{"d_model": 64, "d_mlp": 128, "vocab_size": 2048, "attn_scale": 0.125, "init_std_qkv": 0.0679, "optimizer": "adamw", "beta1": 0.95, "schedule": "wsd", "decay_shape": "linear", "batch_tokens": [8192, 16384, 24576]}
Each number is 128 + 24 x the weight over its row's rms, rounded and kept within 0 to 255. Layers, rows and columns count from 0. The size above them is the row's rms in percent of the matrix's.

# layer 3 attention value, 64x64, rms 0.0995, rows 0-48, columns 0-63
size [ 88  97 101  98 119 102  89 117  97  83 105 104  91  99  98  80 105  95  99 101 105 117  97  99  78  99  87 106  92  95  93 100 112 109 107  90 101  98 105  99  91 107 105  96 107 108  97 102 106]
[[153 139 121 143 174 155 137 187  88 137 134 177  88 132 126 120 125 136 145 133 142 125 113 116 100 116 139 143  81 159  99 116 123 133 132 120 148 142 130 100 140 133 102 118 147 187 120 118  98 134 128 184 124 142 115 110  93 110 121 145  99  83 145 159]
 [116 109 151 120 179 115 157  86 114 112 101 132 113 103 140 138 122 127 113 111 133 120  86 143 135 112 124 143 118 141 144 138 111 136 156 104 109  86 116 131 130  81  87 150  58 159 142 113 148 137 125 138 134 141 151 148 188 125 113 188 116 109 131 132]
 [134 131 127 103 102 119  94 131 122 161  91 107 139 147  90 127 146 122 119 120 152 137 144 168 160 108 134 105 121 167  94  71 163 144  79 158 153 137 117 141  93 139 192 122 135 139 118 125 135 131 110  86 123 128 110 144 103 104 131  90 145 131  97 146]
 [ 96 135 155 158 154 136 135 181 142 115 168 127 111 152 115 137 120 111 124  97  92 136 140 182 122 112 131 154 133 110 150 166  96 143 111 154 158 137 180 170 122 164 146 157 108 150 130 139 146 124 140 145 126 155  92 139 145 130 169 146 122 172 129 138]
 [144 137 141 128 117 121 123 110 174 165 104 100 128 126 127 122 131  84 136 136 124 149 128 163 117 142 128 144 157 146 131 147 180 130 135 155 167  98 112 120 112 157 177 141 155 144  83 121 157 146  96 118 140  93 120 187 181 123 119  94 126 127  98 137]
 [126 121 124 115 112 126  80 134 118 142 131 177 164  91  53 116 135 131 149 117 145 154 165 128 145 145 122 126 159 117 102  94 108 119 127 116 160  84 180 118 147 144 127 144  89 121  92 147 126 114 126 143 127 128 122  97 134 125 114 119 128 148 110  70]
 [137 157 115 146 172 130 156 168 147 132 104  88 112 143 141 154  77 171 113 153 116 110 140 120 111 130 127 124  86 130 153 137 125 139 151 101 132 124  59  97 104 133 101 131 138  79 134 102 134 113 149 134 140  91 140 154 148 123 102 156  90 136 136 142]
 [122 139 163 148 100 136 130 122 129 110 159 143 121 123 132 120 131 136 114 126 185 131 122 131 120 138 149 151 123 134 135 194 141 134 138 121 180  81  94  88 163 176 106 116 112 139 137 126 131 108  90 127 162  98 108 120 123 129 119 168 126 128 193 144]
 [100 105 148 146  69 111 157 116 125 121 116 143 112 145 106 118  85 112 157 151 124 157 109 160 140 137 140 135 175 129 161 134 142 128  98 131 104 138 136 133 162 114 114 123 160  74 128 141  94 110  91 130 115 109 142  97 118  97 118 180 115 149  83 101]
 [126 112 111 111 171  99 123 138 110 145 117 127 188 122 117 110 129 133 127 128  81 145 152 130 124 133 123 136 120 110 161 114 111 117 113 118 130 108 131 204 137  89 111 127  95 126 106 133 172 134 120 120 112 143 149 157 189 160 163 119 103 169 122 103]
 [117 133 122 113 155 133 148 128  94 145 170 130 156 139 135 129 132 155 125 115 112 126 135  85 140  93 119 157 141 106 119 164 114 112 177 107 124 150 115 107 144  83 135 126 111 166 102 141 141 103 172 127 117  66 109 108 174 169 103 175 143 139 135 131]
 [152 146 158 123 194 130 148 144  74 106 135 133  76 139 125 105 106 129 140 126 106 120 110  76 112 116 135 140 120 160 119  75 130 101 123 121 163 118 192 130 134 165 111 109 151 156 137 136 113 126 117 170 118 138 141 128 118 135 117 122 129  92 138 106]
 [113 147 155  81 122 104 129  89 128 106 149 134 138 134 125 104 142 146 115 115  83 111 106 177 155  95 124 160 129  97  90  88 102 115 140 130 111 156  77 134 137 131 161 140 143 144 127 128  84 126 142 146 145  82 122  96 163 128 104 166 123 118 141 103]
 [108 146 141 118 167 153 109  95 131 122  87 100 115 110 109 106 138 120 160 139  94 139 148 118 131 114 124 142 109 105 118 110  95 132 138 148 169 123 101 104 108 178 131 142 159 132 109  91 126 126 112 185 128 115 143 120 171 110 109 138 119  70 103 178]
 [133 131 127  89 109 140 137 150 191 108 137 125 145 179 141 182 132 134 121 133 108 133 164 132 105 145 123 124 151 106 117 142 111 136 136  99  92 136 141  96 136 117  87 127  89 107 137 113 133 106 155 157 145 105 173 182 165 146 169 142 137 128 141 115]
 [127 146 116  83 130 134  90 109 117 132 183 134  73  89 127 138 119 130 102 115 132 117 112 161 105 144 128 132 172 156 101 139 148 134 139 109 112 150  67  96 139 104 137 120 103 171 113 113 168 143 143 154 163 164 116 134 114 127 129 124 120  85 139 138]
 [ 82 145 132  90 120 171 121 103 106  96 110  94  78 128 148 149 133 124 132 146 112 104 111 137 151  98 116 123 128 136 139  98 115 121 158 142  78 177 109 173 145 131 148 118 153 140 111 127 129 129 141 132 124  84  57 117 141 114 146 138 120  95 130 139]
 [104 141 155 139  88 111 101 137 108 127  87  96 120 154 143 149 129 126 105 131 117 111 131 135 117 100 118 120 174 131 141 114  99 133 156 134  78 113 132 132 122 141 110 117 128 127  88 150 197 130 170 121 150 114 142 142 181 163 150  76 100 121 131 152]
 [124 122 147 143 128 148 131 136 133 146 123 173 168 181 131 107 131 133 108 115 139 129 120 119 115 126 122  99 176 117 152 167 131 119 109 159 149 125 150 136  87 194 100 118  96 109 111 145 159 131 123 131 155 170 175 111  74 145 133 146 145 158 113 129]
 [125 124 102 148 107 180 166 183 112 135 149 153 146 133 123 120 110 112 113 166 125 113 130 136 147 139 127 140 124 102 147 192 125 105 133 109  79 134 106 151 145 139 100 116 120 172  97 133 137 132 152 126 104 124 181 149 106 170 137  99 135 115 126 167]
 [116 141 123 114 125  87 107 135  89 129 174 152  89 127 126 135 139 134 137 122 109 135  98 102 126 118 126 144  97 117 122 122 119 131 145 144  71 169 117 120 126 142 169 130 139 201 146 105 126 130 117 144 111 129 130 148 142 147 121 139 197  95 179 143]
 [133 139 120  94 114 162 161 180 124 105 119 113 109 141  79 114 171 113 137 120 163 129 136 113 104 139 148 110 132 153 126 126 153 146  86 129 142 104 104 104 133 190  89 134 140 154 109 140 147 114  81 123 123 152 172 151  95 125 131  98 122 162 113 130]
 [111 143 134 172 129 126 139 124  82 129 173  92 122 109 173 122 123 137 102 130  98 100 121 150 137  77 142 169 115 126 144 145 118 132 133  91 120 109 158 141 172  93 101 135 157 121 107 136 131 120 121 138 129 149 133 143 126 165 152  75 131  74 136 163]
 [124 108 113 137 143 120 115 144 101  89  81 149  99 156 128 117 124 116 152 140 140 139 103 110 106 177 137 113 125 112 150 108 164 127 123 151  72 150 120 126 104 137 128 148 112 104 142 142 130 101 117 160 133 158 115  96  64 107 129 143 111 175  74 111]
 [139 108 133  83 128 113 139 143 145 133 120 134 187 141 124 152 135 133 119 120 155 141 152 130 125 182 108  99 144  91 104  92 106 117 122 117 130 126 138 151 137 132 150 146  87 133 141 143 182 142 117 114 106  79 145 156 177 156 139 147 156 134 142  71]
 [133 108 142 157 134 153 155 131 149  98 145 141 131 168 151 150 142 113 110 135 139 142 167 130 130  89 143 139 131 108 136 147  74 134 112 134 122 138 129 148 113 169 108 124 155 147 154 120 132 126 190 144 194  74 150 123 121 166 133 176 143 108 124 125]
 [143 136 134 141 141 118 127 159  82 159 128 134 115 103  99 116 137 156 156 125 153 109 114 145 157 100 144 128 112 157  98  87 161 139  97 153 164 164 156 125  93 144 172 121 142 163 111 168 101 136 136 107 149 112 157 134 107 139 154  86 146 138  83 146]
 [134 118 191 146  92  74 133 104  74 132 104 135 149 128 120 114 128 144 137 145 171 129  98 145 106 121 133 109 170 122 131  77 142 133 124 129 147  90  96 116 120 130 168 134 145  98 127 128 114 119  81 107 141 122 118 121 130 139 139  73 114 149 112 156]
 [123 128 102  97 135 130 109  85 134 132 127 110 112 120 152 134 112 107 133 162 159 110 147 117 154 108 126 116 169 146 145 111 161 120 103 111 107 140 133 150 112  82 149 116 128 122 128 126 101 149 129  83 112 148 143 106  27 112 145 115 111  99 120 165]
 [149 167 151 135 112 154 146  92 109 107 149 150 160 155 146 111 158 141 139 127 169 119 114  96 128 134 137 156 131 151 121 167 124 122 143 103 157  96 153 100 131 145  76  86  94 161 128 132 115 123 142 135 154 110 134  78  88 139 106 123 131  86 142 163]
 [122 114 126 145 140 143 101 145  91 156 133 172 100  94 118 120  88 115 182 138  92 180 127 116 127 178 144 122 131 124 127 151 110 126 120 133 165 133 141 127 114 108 123 129  82 153 116 148  98 146  98 160 162 152 139 113 100 153 139 151 117 118  84  94]
 [151 169 180 107 131 103 151 123 149  89 106  96 140 168 102 133 119 118 135 150 131 129 149 187 111 126 127 132 162 127 189 148 158 139 117  99 147 113  94 145 154 127 128 124 100 132  92 123 145 123  75 121 133 129 168 155 147 129 121 134 133 148 129 157]
 [188 155 167 129 165 116 106 114 122 146 134 100 123 143 121 143 132 153 140  94 139 146 121 172 154 101 136 174 125 171 101 111 136 146 105 117 186 146 153 131 140 135 149 120 120 175 114 143 143 138  97 109 136 129 116  98 105 101 143 171 140 138 117 161]
 [ 97 140 128 112  44 105 113 169 109 138 157 125  77 125 141 129 111 117 127 143 157 153 110  96 112 176 132 121 114 106 107 113 136 129 114 118 131 150  88  95 121 142 176 113 146 107 139 130 119 117 140 105 141  85  94 121  91 124 117 106 140 149 112 146]
 [140 123 110 117 115 143 119 113 117 129  98 111 110 109 121 109 125 113 158 121 140 121 113 144 113 155 137 107 141 165 133 129 189 125  86 162 125 113  84  95 134 123 123 123 112 103 138 112 118 118  88 132 118 206 103 131  84  84 125  93  81 143 121  99]
 [183 161 132 125 155  95 160 157 161 146 141  85 170 156 123 146 105 139 129 132 148 143 169 145  98 121 132 128 114 147 151 116 101 118 128 134 166 100 110  99 159 113 125 149 179 113 150 116 137 126 118 141 160 158 181 112 137 121  94 112 138 101 146 132]
 [134 128 105  84 167 140 119 185 191 116 128 117 118 152 123 145 112 140 136 149 124 117 140 114 123 160 118 109  88 128 102 100 129 139 118  98 171 119 125 124 120 137 128 134 136 163  88 155 113 134 131 131  77  81 114 168 161  97 160 140 140 162 131 132]
 [163 108 117 131 134 118 145 169 144 131 125 105 153 110 128 160 116 123 104 122 152 147 144 117 130 126 132 104 122  99 147 130 152 127 116 141 124 142 157 115 145 105 128 178 158  93 136 149  97 117 137 108 147  97 147 139 135 124 158 114 168 223 113  75]
 [121 115 144 136 137 111 135 138 119 109 119 139 112 165 123 135 119 103 116 131 146 113  96  92 110 130 120 138  99 126 133 119 132 133 115 135 122 123  24  95  57 117 166 135 147 128 146 138 110 146 150 147 115  95  95 118 120 119 142 159 116 148 120 181]
 [141 138 147 111 108 185 171 160 150 177 119 113 173 152 150 119 133 121 116 107 138 138 134 102 118 107 123 121 202 131 160 135 122 122 150 147 142 148 147 108 139 170 128 131 196 117 114 100 143 126 114 106 114 116 139 109 125 154  97 123 130 120 134 162]
 [153 145 109 180 160 165 125 111 154 118 112 126 113 136 145 127  99 166 131 143  95 118 122 139 174 129 138 143  85 137 144 172 159 132 152  82 115 188  94 123 121 148 104 113  64 131 125 123  98 112 130 145 141 140 111 113 125 136 124 163 125 122 116 142]
 [103 118  96 162  96 112 113 132 111 146 119 153 112 127 105 119 145 134  86 127 127 154 110 151 176 133 131 136 113  96 128 149 133 138 133 175  81 184  91 134 136 145 172 124 137  71 143 138 131 140 147 134 160 107 130 147 154 140 133 134 157 173 149  98]
 [127 114 148 145 161 126 120 129 167  77 144 106 110 135 160 135 114 113 161 128 135 106 125 119 153 167 118 112  79 135 117 131 170 115 128 109 114 120 175 123 106 113 111 137 103 119 156 125 129 131 154 124 129 132 179 147  74  87 139 144 175 129  85 162]
 [134  90  97 103 104 126 122 200 116 156  75  74 137 133 122 145 145 101  88 115 147 123 126 132 109 116 120 126 110 126 127 123 149 138 126 135 110 131  86 105 143 120 125 161 151 111 115 144 181 128 150 158 117 148 107 157 141 132 125  68 107 129 114 108]
 [114 131 166 147 161 106  90 123  79 108 100  81 158 124 134  88 139 137 112 128 107 104 114 106 138  91 119 139 139  92 149  96 170 126 115 140 108 118 149 170 142 158 152 121 158 125 105 130 162 117 102 120  74 156 143 114 136 114 106 125 136 144 122 170]
 [120 128 127 162 175 139 120 141 138 144 128 159 125  78 170 105 146 130 157 138 121 121  97  97 149 176 127 116 127 113 127 140 154 106 163 164 125 106 100 144 151  99 187 144 141 125 111 122  81 125  79 147 108 117 143 153 130 116  96 160 153 119 136 104]
 [131 139 138 109  79 181 128  91 163  91  85 136 117 104 111 113 167 124 121 106 131 156 111 149 117 165 133 142 130 125 142 145  98 151 158 133 182 105 170 126 118 128 119 104  80 132 102 124 110 123 123 138 150 132  96 146 143 110 167 116 151 147 134  91]
 [117 109 164 114 117 137  91  64 136 121  80 109 113 120 148 118  99 144 157 160  88 165 110 122 132 157 127 114 183 125 147  92 122 130 161 106 144 102  95 137 114 104 142  95 106 116 113 114 115 124  98 119 144 128 107 104 122 124 136 175 136  89 107 132]
 [143 152 135 117 120 131 150 110 182 130 150 128 152 186 139 148 114 175 150 158 117 132 137 131 139 100 132 111 169 162 116  99 118 129 177  67 127 151 134 107 127 105  98 114 106 132 146 115 116 123 124 100 157  62 129 131 101 134 117 126 114 147 140 147]]